From a checkpoint of a small transformer trained on Wikipedia.
Size: 25 layers, width 96, 3 heads of 32, MLP 384 squared ReLU, vocabulary 3497.
Architecture: rotary positions, embeddings untied during training, normalized queries and keys.
Training: a variant of Adam for these matrices, 109M tokens.
Each number is 128 + 24 x the weight over its row's rms, rounded and kept within 0 to 255. Layers, rows and columns count from 0. The size above them is the row's rms in percent of the matrix's.

# layer 22 MLP down (transposed), 384x96, rms 0.0705, rows 77-145, columns 48-95
size [102 103  91 108  99 107 105  91 110 105 102 102 104  96  98 103 102  97  97 101  99  89 101 101  90  95  96  94 108  98  96  94  96  95  97 109  90 106  96  94  98 104  95 100  97  96 102 104 103 100 103 103  98  88 115 103  95  87 100 104  97  97 105 109  88  82  98  97 101]
[[124 142  98 169 119 124 143 138 131 140 127 144  94 135 148 136 151 144 110 122 150 148  98 170 160 129 131 120 135 124 106 109 111 120  87  95 120 114  86 158 172 138 115 105 152 130  93 156]
 [108 103 117 160 138 125 134 159 138 147 137 112 107 127 127 145 174 158 127 105 122 124 148 137 129 118 131 115 113 137 175  68  88 164 152 117 107 174 116 143 166 129  87 121  91 121  95 102]
 [119 157 120 127 106 159 114  57 114 136 101  98 160  74 156 105 132 144 135 112  99 100 162 156  92 145 125 173  93 142 121 123 114 145 110 129 160 120  94 112 163 141 118 110 127 136 110 150]
 [140 131 101 168 150 133 134 140 114 144 134  97  90  93 104 144 136 156 124 126  97 121 120 160 124 137 164 139 120 109 148 137  85 146 127  87 123  97 177 112 145 148 123 151 150 130 109  84]
 [122  95 156 125 121 108 140 144 141 154  93 134 169 104 168 112 162 132 188 118 138 120 145 114 148 104 118 119 158  83 153 150 111 105 168 163 101 159 137 108  96 152 103 117 127 116  86 123]
 [140 150 159 113 152 131 135  91 106 119 107 112 151 117 150 130 145 130 131 119 118 102  98 101 107 136 175 126 102 126 115 123  78 101 130 114 153 177 101 147  89  76 102 169 129 103 112  77]
 [126 146 154 143 147  92 118 115 168 105 168 119 115 154 123 155 150 164 135 111 129 113 157 143 100 155 173 102 160  90 153 126 103 131  57 106 137 123  91 121 165 101 122  99 136  87 142 112]
 [107 147 140 126 143  94 148 127 126 101 176  83 120 125 125 147 176 162 135  93 139 118  91 157 123 153 160 119  96 150 100 153 158 148 140 112 172 106 118 137 133 148 135 120 110 123 167 151]
 [124 156 109 176 135 102 127 118 102 126 127 134 116 110 122 122 105 137 146  91 132 112 104 127 121 142 164  89 158 144 110 104 106  87  58 103  75  81 103 115 142 154  94 166 155 112 124 114]
 [124 137 119  72 117 145 130 127  92 108 128 108 146 129 125 108 154 124 139 118 156 153  82 107 135 133 152 144  68 100 140 140 146  95 172  81 152  98  91 119 137  96 126 126 118 142 164 124]
 [160 113 117  84 139  91 152 143 161  96  99 114 181 127 145 119 150 120 126 112 148 148  82 144 108 125 151 121 132 108 139 103  84 110 151 131 124 150 127 136 160 149 153  83 111 124  94 158]
 [143 102 129 153 145  97 103  94 100 158  96  86 141 134 141 103 127 159 134  91 134 124 106 139 118 149 155  86 120 132 124 121 126 111 116 121  87 155 106 145 147 116 161  88 136 115 146 155]
 [151  87 160 144 125 106 106 135 139  99 139 114 106  98 108 163 138 147 115 126 143 140  88 143  86 132 148 100 158 119 149 116 135 158 109 109 130  73 117 186 127 106 124 116 104 122 115 111]
 [100 175 113 130 117 100 125 155 119 118 142 130 116 147 151 109 121 115 103 119 112 187 133 120 125 123 103 137  85  97 151 119 118 122  60 123 175  94 135 122 141 122 106 138 139 133  87 178]
 [147  94 125 167 113 104 134  94 123  85 131 122 107 136 136 105 206 128 144 123 125 127 117  85 114 140 147 164 117 145 135  89 125 160 136  90 156 111  35 142 141 118 105 136 110 104 142 130]
 [134  93  84 107 175 136 115 135 124 135 128 116 115  88 134  83 139 132 120 109 124 125 150 109 104 168 125 150 120  88 110 119  92 109  80  84 143  94 123 126 113 118 155 113 129  85  70  92]
 [113  86 144 150 138 122  85 117 160 126 129 136 146 126 133 125 213 129 122 160 138 102 118 141 157 170  92 131 116 178 127  89 156 115 114 123 144 138  99 122 143 124  96 160 159 122 126 125]
 [140 125 132 112 110 101 112 119 124 108 161 141 149 129 168  91 150 107 155 141 114 140 113 122 117 145 146 101  95 122 117 162 166 125 112 122 166 101 111 114  77 104 155 104 131 114 141 124]
 [159 151 134 138 195 129 175  88 123 105 133 105 128  91 114 127 120 113 129 145 143  82 130 120 152 161 114  88 127 113 138 103 107 102 108 107 117 124  88 139 108 109 129 114 138  94  67 135]
 [125 143  92 126 131 125 126 115 137 112 157 154 102 114 139 116 243 139 174 153 109 119  98 145 134 136 144 121 135 118 125 175 115 116 111 100 134 133  83 142 127  79 139 125 117 147 109 112]
 [101 152 134 129 114 134 122  85 148 122  52 132 175 135 126 104 152 155 165 159 122 125 110 167 115 143 111 130  96 178 121 172  90 143 130 133 130 106  82 127 118 133 120 134 135 114 139 116]
 [145 156 143 127 107 144 153 119 176  88 119 125 157 131 131 122 152 102 112  84  93 122  71 172 122 153 113 128 133 148 134 163 114 133 104  98 146 162  77 121 120 138 102 107 140 159 142 117]
 [121 119 135 120  97 147 122 135 140 114 150 110 120 141 124 117 140 133 156  96 126 124 118 119 113 156 154  92 140 149 125 142 134 158 144  89 136 140 136 127 128 140  71  88 147 155 135  97]
 [143 140 136 122 135 153 134 106 154 100 143  93 112 113 112 132 179 132  83 142 114 152  88 194 155 129 119 120 107 144 103 110 148 125  84 108 130 159 108 153 166 110 107 130 131 129  97 127]
 [119 139  96 115 139 119 102 150 134 173 119  72 101 128 131 146 176 138 149 142 137 171 120 141 155 146 129 105 126 100  75 124 118  99 144  88 122 121 105 100 136  85 135 130 140 118 146 144]
 [122 134 153 144 118  99  99 158 122 117 112 111 139  85 153  68 117 101 132 161 110 131 109 140 129 137 140 108 113 102 138 111 125 150  54 132 137 113 139 133  95  82 128 131 142 156 110  88]
 [123 124 179 103 106 124 141 143 117 129 154 144 156 121 119 137 111 154 113 123 112 146 125 123 150 154 118 134 119 119 125 155 139  79  98 139  70 168 136 131  98 104 122 156 133 112 133  97]
 [117  92 129 156 142 150 116 129  93 137 139 132 130 118  98 127 185 136 142 127 103 100  94 105 128 169 146 169 122 168 107 153  98  97 116 121 147 165  96 130 103 116 170 106 126 174 138 116]
 [171 106 124 138 182 165  96 129 116 142 147 116  86 126 137 113 135 150 166 103 141 127 144 130 194 125  77 117 131 107 125 132 137 146 155 128 161  87 167  96 143 157  93 161 174 140 136  71]
 [ 99 110  92 100  91 135 121 126  87 148 102 127 150 110 151 167 155 132 116 130 115 164 188 138 105 130 115 103 132 100 130 146 123 137 145 156 133 118  45 145 146 133 168 146 130 101 123 106]
 [114 156 147 135 135 122 144  86  81  93 110 103 132 125 137 101 113  83 130 126 101 180  83 103 153 122 101 124 121  85 152 113  82  91 125 143 119 127 135 164 129 148 143  81 101 112 123 115]
 [116 128 151 127 145 108 126 142 125 107 143 119 112 129 106  94 129 108 151 139 132 159 103 108  85 119 107 134 134 156 140 108 121 145 132  69 130 124  45 128 144 141 145 118 100 126 108  81]
 [126 176 175 145 148  71 129 127 128 120 123 127 111 125 188 103 128 125 101 141 131 115 101 114 148 147 130 106 117 150 113 140 107 109 166 172 131 127 140 152 124 139 135 133 103 118 126 102]
 [136 111 145 109 140 119 135 123 117 106 128 155  75 136 114 107 158 107 134 117 123  89 138 195 121 147 167 140 132 152 158 131 126 129 138  85 133  96  95  86 133  99 113 114 151 206 128 128]
 [143 149 137 116 163 131  85 108 108 136 123 115  92 142 152 102 175 127 156 154 112  95 107 110 105 135 151 100 127 127 122 152 101  92 119 140 167 123  97 120  95 158 119 110 165 125 138 115]
 [165  91 164 126 135 132  97 153 148 111 115 144 107  70 127  85 162 183 166 132 143 118 106 108 137 141 132  91 135  92  74  98 115 141 111  57 122 142  83 139 108 125 116 122 135 142 137 163]
 [195 154  94 126  98 128 112 139 140 139 143 120 147 136 124 186 167 120 112 127 100 109 109 159 125 110 119 122 123 150 128 139 142 131 106 120  88 150 130 140 123 118 109 150  93 150 101 106]
 [109 149 127 121 139 142 133  93 138 166 148 109 118 100  95 118 198  91 140 146 100 114 100 108 129 150 138 129 123 102 138 118 139 139 109  65 114 129  41 150 126 103 148 150 152  80 127 143]
 [148 131 131 109 113 116  77 150 117 132 116 140 157  92 112  91 102 134 171 147 140 118 138 130 173 120 167 129 156 108  77  94 130 142  97 138 123 170 130 145 138 140  96  64 179 145 107 152]
 [111 140 102 115 108 135 136 111 127 111 141 154 172 162 117 140 144 155 141 106 111 121  99 139 152 120  81 114 148 139  77 152 177 111 105 121 110 132 145 137 216 143 124 117 173 113 112 138]
 [135 134 127  95 172 151 126 148 132  83 122 135 170 150 134 133 197 149 151 147 138 134 119 145 130 119 127 106 137 156 119 156 103 117  94  97 130 126  60 128 117 141 152 104 135 151 138 143]
 [182 159 134  94 152 155 116 159 140 134 159 113 160 123 132 115 123 109 113 167 142 116 127 107 124 166 128  94 147  94  86  77 145 141 144  89  90 155 150 119 181 112  86 115 142  95 114 171]
 [108 126 115 121 146 129 170  76 132 122 131 119 104  85 147 130 108 184 125 127 171 113 103 145  93 122 117 124 134 136 119 114 118 124  95 107 122 149 129 143  98 153  81 109 117 123  87 123]
 [141 120 154 146 130 118 121 148 133 131 132 124 148  92 124 148 112  79  94 114 188 116 153 101 128 167 102 108 125 140 100  95 106 126 143 121 150 127 162 131 128 118 100  95 142 109 121 176]
 [154 111 133 112 103 118 132 130 144 139 139 140 129 116 123  95 236 121 146 138 135 150  84 146 124 126 134 141 112 165 131 102 164 115 126  37 141 121  85 135 146  77 130 152 126 147 150 115]
 [138 121 143 106 118 127  93 157 103 149 150 122  79 172 130 144 127 102  71 115 185 123  93 150 140 127 155 156 122 104  92 126 139  75 114 125 120 100 158 127 136  76 113  79  99 139 146 124]
 [132 104 165 154 115 155 132  82 117 158 142 140 148 159 169 131 135 141 124 126 117 102 148 135 107  84 102 126 128 125 105 137 139  80  91 105 126 113 106 143 111 144 132 108 116 122 121 101]
 [112  79 147 129 104 101 132 108 117 157  68 155 134 111 155 127 108 111 123 117 147 159 162 137  88 135 125 118 140 108 141 126 105 114 140 122 129 137 129 111  98 150 133 143 168 162  87 127]
 [137 114 134 134 149 127 138 141 102  97 162 149  94 139 130 110 155  92 120 139 121  99 118 127 140 139 145 171 138 143 156 117 146 124 151  84 180 105  92 178 108 128 143 140  95 151 139 127]
 [127 113 132 129 100 103 154 138 102 170 116 120 130 152 181 131  71 124  76 108 144 100 153  88 128 165 144  90 161 105 131  89 167 156 139 153 102 166 114 159 143 135 155 143 138 106 126 128]
 [127 144 131  91 146 129 115 125 137 150 162 136 119  79 141 134 217 125 117 117 140 107 146 125 139 174 105 123 119 146  98 128 108 133 124  92 175 126  95 130 137 121 135 132 139 133  75  96]
 [110 131 124 125 161 159 122 135  68 153 128 127 139 148 156 110 188 115 141 143 160 103  68 103 149  99 155 130 160 125 135 139  98  66 127 144 119 152 140 159 116 119 132 119 125 114 132 119]
 [137  98 136  57 115 119 132 177 121 141 133 117 168 110 141  83 107 138 132 141  98 140 119 168 136 124 124 129 101 151 132 130 153 157 117  95 114 119 139 183 185 148 148 126 146 132 127 111]
 [164 126  93 154 163 119 109 129 139 175 155 134 116 119 108 129 147 108 141 106  93 118  88 106 128 104 120 140 123 118 139 105 122 125 133 148 167 109 156 114 105 111 104 157 126 132  88 115]
 [164 128 200 124 143 121 128 143 146 134  97 102 112 135 133 177  77 133 172 170 131 110 139 116 134 149  92 109 140  82 144 151 102 121 130 136 102 120 124 131 165 100  92 153 115 151 125 106]
 [181 148 177 137 129  90 126 123 153  89  96 181 141  91 142 105 157 123 114 153 143 158 130 130 156 115 108 121 122 118 131 122 143 155 140 122 126 127 146 101 142 143 123  74  86 118 134  87]
 [150 146 136 115 184 118 132 149 108 140 153 147 143 131 121 112 153 159 154 144 128  79 131 131 109  88 126  66 153 107 137 127 124 138 147 128 113 162 118 156 150 156 158 139 142 152 140 109]
 [157 115 146 142 146 108 170 114 143 129 131 149 134 120 154 144 165 149 149 107 142 122 149 107 148 162 152 118 129 130 110  80 106 135 111 139 193 113  92 133 151  97 179 112 134 125 135 147]
 [101 136 136 117 170  97 115 136 160  93 115  94 151 101 133 131  95 106 116  87 106 113 150 158 157 148 133 154 116 119 150 120 144 117 105 140 126  80 120 133 130 115 150 139 158 122 152 148]
 [151 103 141  94 133 104 144 159  93 176 104 132 142  98 102 122 164 135 110 161 129 119 110  94 112 123 143 127 144 138 112 112 118 117 127  89 143 132 128 122 157 114 124 108  89 139 116 132]
 [167 153 108 118 145 180  93 165 123 181 156 142 101  69 126 126 213 104  94  97 121 110 115 137 138 170 153 141 143 120 114 118 133 146 161 130 140 105 113 112 145 120 138 156 141 147 117 119]
 [146 106 188  85 142 149 126 131 123  96 162 140 103 132 123  89 170 153 139 122  95 114 117  95 135 124 122  97 174 103 118 112 122  86 104 131 137 113  72 104 127 135  91 136  94 121 126 148]
 [171  93 124  95 144 133 189 106 131  83 147 146 149 145 128  89 129 155 129 163 122 102 113 155 156 127 128 115 145 116 113 145 147 130 179 127 133 148 132 142 130 129 149 120 143 148  82 109]
 [135 107 132 145 128 108 112 173 113 133 100 145 141 181 146 158 148 125 149 157 157 102 123 121 134 134 170 104 137 126 152 121 122 121 120 153 118 140 128 163 134 125 114 169 102 158 160 153]
 [115 146 151 157 121  85 126 145 100 126 145 136 129 132 127 126 149 123 149 101 120 135 126 116 143  95 124 158 116 117  81 124 117 161 111 110 143 125 179  89 100 170 158 107 132 147  97  98]
 [115 127 142 114 111 117 115 125  95  97 149 159  92 127 126 138 219 147  98  96 162 124 108 155 116 101 122 121 139 133 119 115 144 161 120 124 110 111 104 116 228 138 105 125 123 130 153 111]
 [124 118 113 117 105 125 107 101 119 104 123 105 110 188 113 128 117 118 111 120 117 114 151 126  99 136 140 157 129 177  92  99 166 165  96  90 141 132 119 146 202 109 135 137 100 121 145 134]
 [143 131 151  90 126 179 121 128 120 161 158 143 141 106 137 126 220 132 124 125 130 132 127 133 135 142 108 136 137 116 142 143 125 105 119 103 137 119  44 124 114 167 112 101 112 125 107 121]
 [142 124 109 111 123 136 129  95  88 134 143 117 127 117 126 134 214 119 125 184  97 101 130 133 106 114 126  91 136  98 135 166 119 138 132  87 116 185  67 134 113 141 112 129 137 109 135 147]]
# layer 22 MLP up, 384x96, rms 0.071, rows 78-146, columns 48-95
size [101 100 111 101 107  98  91 118 114 108 106 107  98  89 102  96  98 101  90  95  80 103  99  85 105 102  93 109  94 101  89  99  95  98 110  97  96 100 105  96 109  90 103  92  99  99 115 103 104 101  97  97  85 110 103  91  91  98 102  88  99 104 108  97  86 105  88  95  88]
[[138 167 140  95 102 120 110 141 183 135 136 115 134 124 111 153 139 155 162 105 122 105 117 124 114 120  91 122 135 137 106 145 126 134 111 100 141 118 140 140 138 120 123 155 124 123 135 111]
 [132 127 111 105 117 130 128 164 122 136  99 131 105 131 123 141 142  84  94  97  98 138 108 153 118  95  68 104 123 163 151 128 172 103 111 169  85 119 133 127 134 133 131 123 147 140 153 134]
 [148 107 121  92 119 111 156  85 100 147 184 147  92 147 141 120 111 138 141 121 117 134 151 136 132  97 133 152 118 120 124 150 145 150  89 130 114 136 123 111 101 163 186 150 102 132 129 117]
 [123 119 127 121 139 157 117 137 159 118 122 156 155 109  81 175  97 106 152 112 124 136 123 132 138 105 115 151 127 133 136 150 125 163 151 139 109 138  77 179  96 132 128 106 129 170 139 158]
 [131 153 136 126  66 142 125 120 119 115 117  98 151 114 135 117 148 124 107 105  96 158 138 168 129 123  97 171 132 127 142 149 140 133 177 115 151 173 134 132  68 124 131 115 102 133 195 132]
 [108 157 142 123 137 134  89 130 123 113  77 133 124 118 124 154 147 117 153 119 105 109 128  90 149 141 155 128 152 123 117 137 120 118 141 107 143 173 112 112 125 105 132 148 154 143 161 133]
 [ 97 164 133 143 133 147 155 133 137 125  89  91 145  62 160 138 161 166  84 102 121  93 124 143 124 161 126 108 126 162 163 116 125  79 126 155 128 115 118 106  88 139 102 134 115 118 148 103]
 [130 135  94 155 139 107  83 173  89 155 155 105 145 115 129 183 166 127 146 111 109 159 131 143 103  98 107 163 129 178 117 135 133 120 185 117 137 145 133 129 134 163 135 137 161 100 115 173]
 [143 148  99  99 105 145 103 110 135 201 116 103 106 127 144  98  96 123 110 128 111 160 126 128 136 136  72 118 101 179 132 153 127 112 147 128 110 168 101 155 137 152 162 146  85 135 161 111]
 [ 95 132  98 137 136 149 157 123 126 136 177 127 119 164 102 163 116 111 120 152 124 138 188 111 147  69 155 159 151 135 137 109 104 154 141 171 112 140 129 150 130 109 123  89 155  78 138 132]
 [132 146 126  82 106 112  98 100 122 122 115 169 184 109 155 120 189 176 117 123 119 147 128 128  99 149 160 151 123 150 145 141 145 102 128 133 135 124 116 157 105 118 163 108 155 122 113 122]
 [150 113  73  89 113 152 101 153 124 127  93 150 151  89 121 122 106 134 159  99  94 113 140 114 110 137 105 127 162 163 141 165 110 121 150 160 159 153 107 144 137  88 119 156 142 116 146 137]
 [ 68 160  89 135  85 111 133 190 144  79 157 142 109 148 122 103 149 163 156 161 119 108 110 138 113 132  87  90 177 161 124 141 126 168  94 103  83 127 149 138 115 144 139 139 129 120 110  95]
 [138 153 146 132 157 144 105 114 124 140 141 142 114 121 128 150 115 136 120 123 105 133 137 132  98 107 116 131 107 156  78 119 162 134  96 131 134 143 107 106 136 121 152 175 112 150 119  81]
 [103 130  82 117 160 181 128  84 100 143 152 105 129 149  88 119 105  98 121 148 101 135 141  85 110  74 155 149 124 126 178 152 156  84 108 127 145 142 146 104 126 101 131 147  95 100 133 114]
 [118 141 144 162 115 114 121 147  99 121 144 151 114 112 131 135 136 125 137 114 150 119 120 133 109 144 104 136  90 107 148 141 139 145 151  98 135 142  85 123 118 146  82  98 156 137 142 108]
 [113 117 111 139 137 151 109 157 156 105 130  90 140  95 107  81 171 121 113 148 131 147 138 149 117 134  97 166 177 151 112 118 126 160 105 141 116  90  82 124  95  83 124 109 111 155 174 116]
 [158 146 132 140 162 128 131 134  64 152 134 144  74 139  72 125 124 136 110 140  78 106 134 161  86 123 129 129 138 122 165 147 117 169 129 139 163 135  90 137 127 126 135 170 102 131  90 136]
 [119 164 161 133 148 167 149 146 184 112 106 121  92 104 124 142 118 137 162 132 124 148 126  85 109 114 124 133 169 109 147 166 136 143 150 165 147 111 128 118 142 147 136 156 125 129 112 125]
 [142 129 108 114 138 151 155 103 139 133 107 170 123 116  90  96 134 112 164 150 160 122 146 117 150 136 117 134  85 126 141 156 115 114 157 149 131 162 117  82 111 141 173 134  81  76 129 159]
 [109 108 121 151 114 111 134 132  91  97  77 135 131 114 134 109 132 151 144 154 128  86 114  91 146 128 135 139 165 125 118 162  95 131 123 112 159 154 141 163 126 134 138  70 106 116 105 130]
 [ 81 122 120 105 142 146 138 130 172 167 168 100 100 142 118 109  81 131 112 125 111 106 102 122 142 101 118 129 118 105 125 121 148 139  90 147 153 153  79 103 100 115 109  83 140  69 103  88]
 [114 159 107  85 120 189 116 131 167 136 129 103 125 128 122 118 113 123 138 106  82 111 126 113 157  55  92 120 121  98  95 154 124 103 123 119 156  91 112 128 131 139 151 107 121 148 133 112]
 [179 147 135 136  90  79 130 110 136  73 135 106 117 154 121 158 117 128 145 141 102 134 131 118 127 122 146 144 128  98 124 131 159  90 106 140 135 131 138 163 143 138 103 101 182 149 123 135]
 [122 160 163 117 154 113 120 141 171 175 107  92 146 123 156  88 139 142 141 138 117 115 110 138 143 171 147 129 120  92 134 161 104 169  93 106 107 121 124 135  73  76 127 125 166 120 196 110]
 [112 135 149 144 102 189 116 117 147 124 171 143 140 144 127  92 110 107 153 136 113 154 150 104 146 128 139 122 103 119 177 119 151 153  98  81 106 125 113 144 105 165 155 122 106 103 118  92]
 [114 140  97  98 117 115 131 153 138 136 123 150 104 191 133 132 113 130  99 118  72 113 180  92  86  70 112 152 116 152 105 132 141 117 124  97 110 113 101 108 118 165 160 109 157 131 124 148]
 [113 168 133 146 148 134  83 184 108 140 140 125 116 105  92 120 137 129  86 154 143 122 151 138  79 154 161 164 140 112 146 112 104 135 131 130 120 140 116 149 111 113 120 127 138 175 109  98]
 [105 128 131 117 130 129 113 174 108 144 169 101 138 148  96 131 149 110 170 103  88 108 131 112 131 117  61 157 135 166 142  98 127 110 154 122  97 137 152 110 112 132 138 157 109 159 120 109]
 [179 136  61 111 141 119 163 161 166 134 108 150 123  79 113 130 145 129 156 157 123 121 152 150 127 131 104 116 130 124 159 105 149 167 116 101 145 119 111 105 125 138 143  76 121 148 137 123]
 [ 80 105 108 122 128 121 201  88 148 150 123 127 150 121  91 143  90 138 151 117 114 138 121 105 106 128  98 127 141 142 119 127 165 110 121 155 117 186 108  79 139 107 111 100  98 157 179 158]
 [173 136 112 132  86 127 137 127 123 144 118 166 107 117 151 119  99 170 149 131 126 103 138 117 118 125 112 102 170 157 128 136 142 174 113 126  96 132 140  87  83 150 157 119 111 125 147 143]
 [141 152  99 121 104 133 114 105 108 142  82 150 106  98  94 146 114  97 153 102  85 126 128 119 139 113 131 119 124 137 142 139  95 150 111 148 107 136 162 133 123 165 201 145 183 160 115 109]
 [140 138 136 127 162 125 167 135 125 140 106 124 122 143  71 133 154 117 114 116  96 123 151 143 120  97  43 129 109 126 133 103 101 109 134 152  63 136 103 106 132 142 121 124 153 117 156 113]
 [132 111 134 119 137  89 115 136 140 152 135 146 130 118  71 101 143 137 146 109 116 149 133  70  96 114 106 143 155 115  86 132 118  96 111 108 120 154  80 167 114 115 122 115 154 125 179 152]
 [ 99 113 107 109  71 107 138 131  94 125 162 109 133 138 122 111  90 121 122 154  74 102 139  99 109 124  98 152 183 125 123 144 113 124 170 159 158  99 101  82 117 124 143 151 132 145 152 171]
 [131 176 148 114 131 172 152 123 104 148 134 141 155  99 144 132 119 105 171 159 118 112 183 143 154 117 105 130 160 109 107 174 148 118 101 126 113 127 132 113 126  89 154 119 130 147 154 132]
 [130 141  85 100 113 120 135 102  96  88  78 158 114  80 128 137 156 147 178 140  98  72 119 152 125 126 114 123 154 109 116 102 148 161 106 102  96 164 103 180  98 128 130 113 116 149 142 175]
 [178 151 143 110 124 121 119 168 164 157 106 146 105  99 149 148 132 125 131 115 119 148  99  87 116 135 101 124 130 122 125  96 123 126 147  87 100 120 144 171 147 154 153 134 119  72 156  98]
 [102 106  75 126 117 137 140  76 124 135  87 115 146 139 113 141 131 158 125 165 127 162 107  83 132 127 140 153  91 143 146 159 126 133 125 118 181 111  84  97 109 101 159 139 101 150 121 110]
 [107 128 117 134 170 112 134 148 166 160 151 184 108 107 113 155 140 167 146 144 102 137 164 134 137 130 128 101 167 105 105 101 165 152 117 113 121 120  81 107 127 131 122 142 128  94 120  98]
 [118 100 121 150 141 102 125 128 120 116 144 141 141 145 146 107 169 120  94 146 140  97 121 113 147 124 133 184 116 125 139 104 121 116 147 122 146 176 126 159 113 209 111 102 102 113 166 113]
 [129 103 102 140 125  94 118  79 112 142 130 127 104 102  97 163 104 148 149 129  89 119 171  98 133 127  81 152 141 146 131 161 111 148 129 125  91 103 117 128  98  99 152 117 166  83 146 135]
 [150 134  95  94 122 114 141 105  81 106 139 120 120 104 115 171 158 137 185 173 114 130 148 128 121 161  79 132 122 100  97 111 159 100 132 113  85 123 143 137 142 105 142 142  98 154 130  85]
 [159 105 136 141  95 157 153 157 149 159  92 116 124 140 117 130 145 177 109 128 103 124 131 142 131 129 126 162 164 116 140 168 141 144 139  98  96 109 150 136 120 119 113 113 118 144 132 138]
 [162 140 138 151 123  99 147 101 169 111  92 116 137 115 119  91 147 107 118  91 133 144 165 137  88 147 129 161 147  94 131 116 104 139 177 116 137 109 130 102 125 160 181 128 153 111 126 134]
 [ 75 145 145 128 116 124 141 143 115 171  84 117 114 134 140 166 151 113 109 135 131 152 127 154  76 120 118 104 133 148  95 193 161 125 125 115 138 151 130  88 118 127  94 122 155 130 155 145]
 [125 134 131 147 159 140 133  77 100 125  83 150 133  90 104 146 126 137 133 115 100  76 142 175 130 152  97 179 141 148 125 150 146 131 129 150 118 153 148 139 112 115 125 137 109 113 177  93]
 [ 97  95 101 109 106 126 140 164 151 137 133 151 130 114 147 119 107 140 108  97 121 129 128 128 125 147 104 181 162 173 116 110 122 123 168  78  85 163 162 134 114 129 141 110 131  68 118 158]
 [148 160 119 126 131 160  81  79 128 121 136 119 131 129  77 132  84 130  82 132  89 142 153 123 117 120 132  89 100 143 140 107 158 132 123  94 145 129 132 127 129 157 142 124 124 146 179  99]
 [106 125 114 147  84 168 101  92  95 131 133 163 141 142 116 116 111 140 125  96 113 110 131 143 133 164 117 146 160 103 108 126 102 164  94 144 130 139 141 179 109  98 171 128 109 161 204 110]
 [137 121 129 171 113 102 127 128 127 148 119 129 113 100  98 164 143 154 108 104 136 164  78 140 104 162 145 181 124 121 146 119 105 133 150 161  99 174 148 164 148 188 139 165 112 112 165 141]
 [137 118 175 104 121  91 141 155 119  95  64 105 118 117 139 169 138  90 134 107 102 159 169  95 158 112 127 126 105 117 123 133 111 136 162 134 124 157 152 137 115 161 177 127 151 109 140 141]
 [109 148 136 110 121 133 103 129 187 163  82 156 118 125 125 147 120 104 137 113 166 113 169 124 119 123  96 115 142  84 189 169  95 183 142 124 120 151 135 176 100 122 125 139 130 123 143 171]
 [189 147 123 109 142 147 129 150 131 105  63 171 137  90 132 133 146 113 110 104 111 126 129 120 111  91 103 173 145 138 155 121 129 103 117 155 113 156 115  90 113 182 133  93  56 105 142 140]
 [151 112 137 128 164 134 155 121 122  98  59 134 104 145 131 122 152  98  99 126 162 100 156 131 162  87 137 113 138 130 125 125 153 162 112 177 117 145 146 157 120 144 145 130 127 123 178 111]
 [146 139 127 166  92 131 102 146 116 103 139 126 159  90  96 119 150 140 131 147 128  89 137 127  92 102  81 135 138 154 135 121 136 131 152 175  99 137 123  98 130 132 130 167 115 120 142 120]
 [138 168 114 141 172 109 147 113 162 117 171 152  95 124 134 155 113 153 155 121 144  94 107  92 130 151 157 151 146 136 118 139 127 137 138 149  84 135 117 130 123 148 137 181 191 125 152  84]
 [135 108 112 105 138 152 164 152 104 159 115  94 114  97 150 155 142 114 139 119 139  88  99 160 122  97  85 154 101 133 119 155 138 165 112  75 153 180 123 124 137 142 184 151 143 120 150 136]
 [105 180 126 126 125 124 163 132 117  88 126 168 155 139 106 106 130 141 122 143 149 123 145 135  95 180 140 113 153 106 112 160  97 132 115 137 119 119 108 176 134 115  98  98  92 148 150 118]
 [104 150 108 161 112 129 130 115 141 162  73 120 127 117 116 186 111 120 181 137 119 126 158 140 138 159 105  85 144 133 146 105 144 123 138 123  89 125 114 159 132 160 187 114 168 130 139 145]
 [154 184 155 148 143 145 149  95 114  94 127  77 175 140 152 122 125 133 153 128 116  98 144 150 134 114  81 136 118 111 143 154  87 155 160 105  97 119 105 136 105 122 180 125 139 146 146 155]
 [132 115 111 127  67 109 115  93  93 146  98 146 105 189 116 148 112 107 129 167 132  51  92 136 140  74 149 115 131 125 100 173 128 132 122 160 128 138 111 120 128 120 108 150 123 157 126 101]
 [140 119 105 143 116 110 134 150 140 160 143 163 165 137 121 164 135 130 119 129 135 138 111 129 137 104 140 171 149 170 128 113 165 147 113 137 122 155 105 163 129 138 177 103 108  81 161 161]
 [134 146 110  88 133  92 133 135 162 135 132 129  96 131 108 147  82 120 167 123 139  73 151  93 156 130 130  97 171 115 104 129 140 142 134  90  99 126 117 201 169 130 133 169 109  87 168 105]
 [141 118 134 113  96 106 105 119 100 108 105 106 103  63 104 209 104 110 156 102 127  95 147 116 103 123 139 143 167 154 122 111 134 125 170 130  98 146 112 143 135 167 125 150 147 116 142 141]
 [100 109 127  80 115 181 167  83 120 118  75 112 133 126  86 150 121 104 128 110 111 122 131 136  97 127 127 119 140  95 117 119 162 158 178 122  99 124 118 104 124 122 141 127  96  96 101 121]
 [124 114 143 114 113 139  91 108 110 161 145 113 110 114 131 150 114 151 127 153 136 105 152 119 151 107 123 152 113  90 128 101 116 101 173 160 140 141 151  87 119 155 121 169 119 106 140 142]
 [123 157  97 119 146 143 176 120 107 152 155 143 131 142 122 144 125 122 143 146  96 141 153 114 127 102 153 153 143 105 177 123 123 105 125 172 151 103 124 193 105 142 117 107 105 151 123 110]]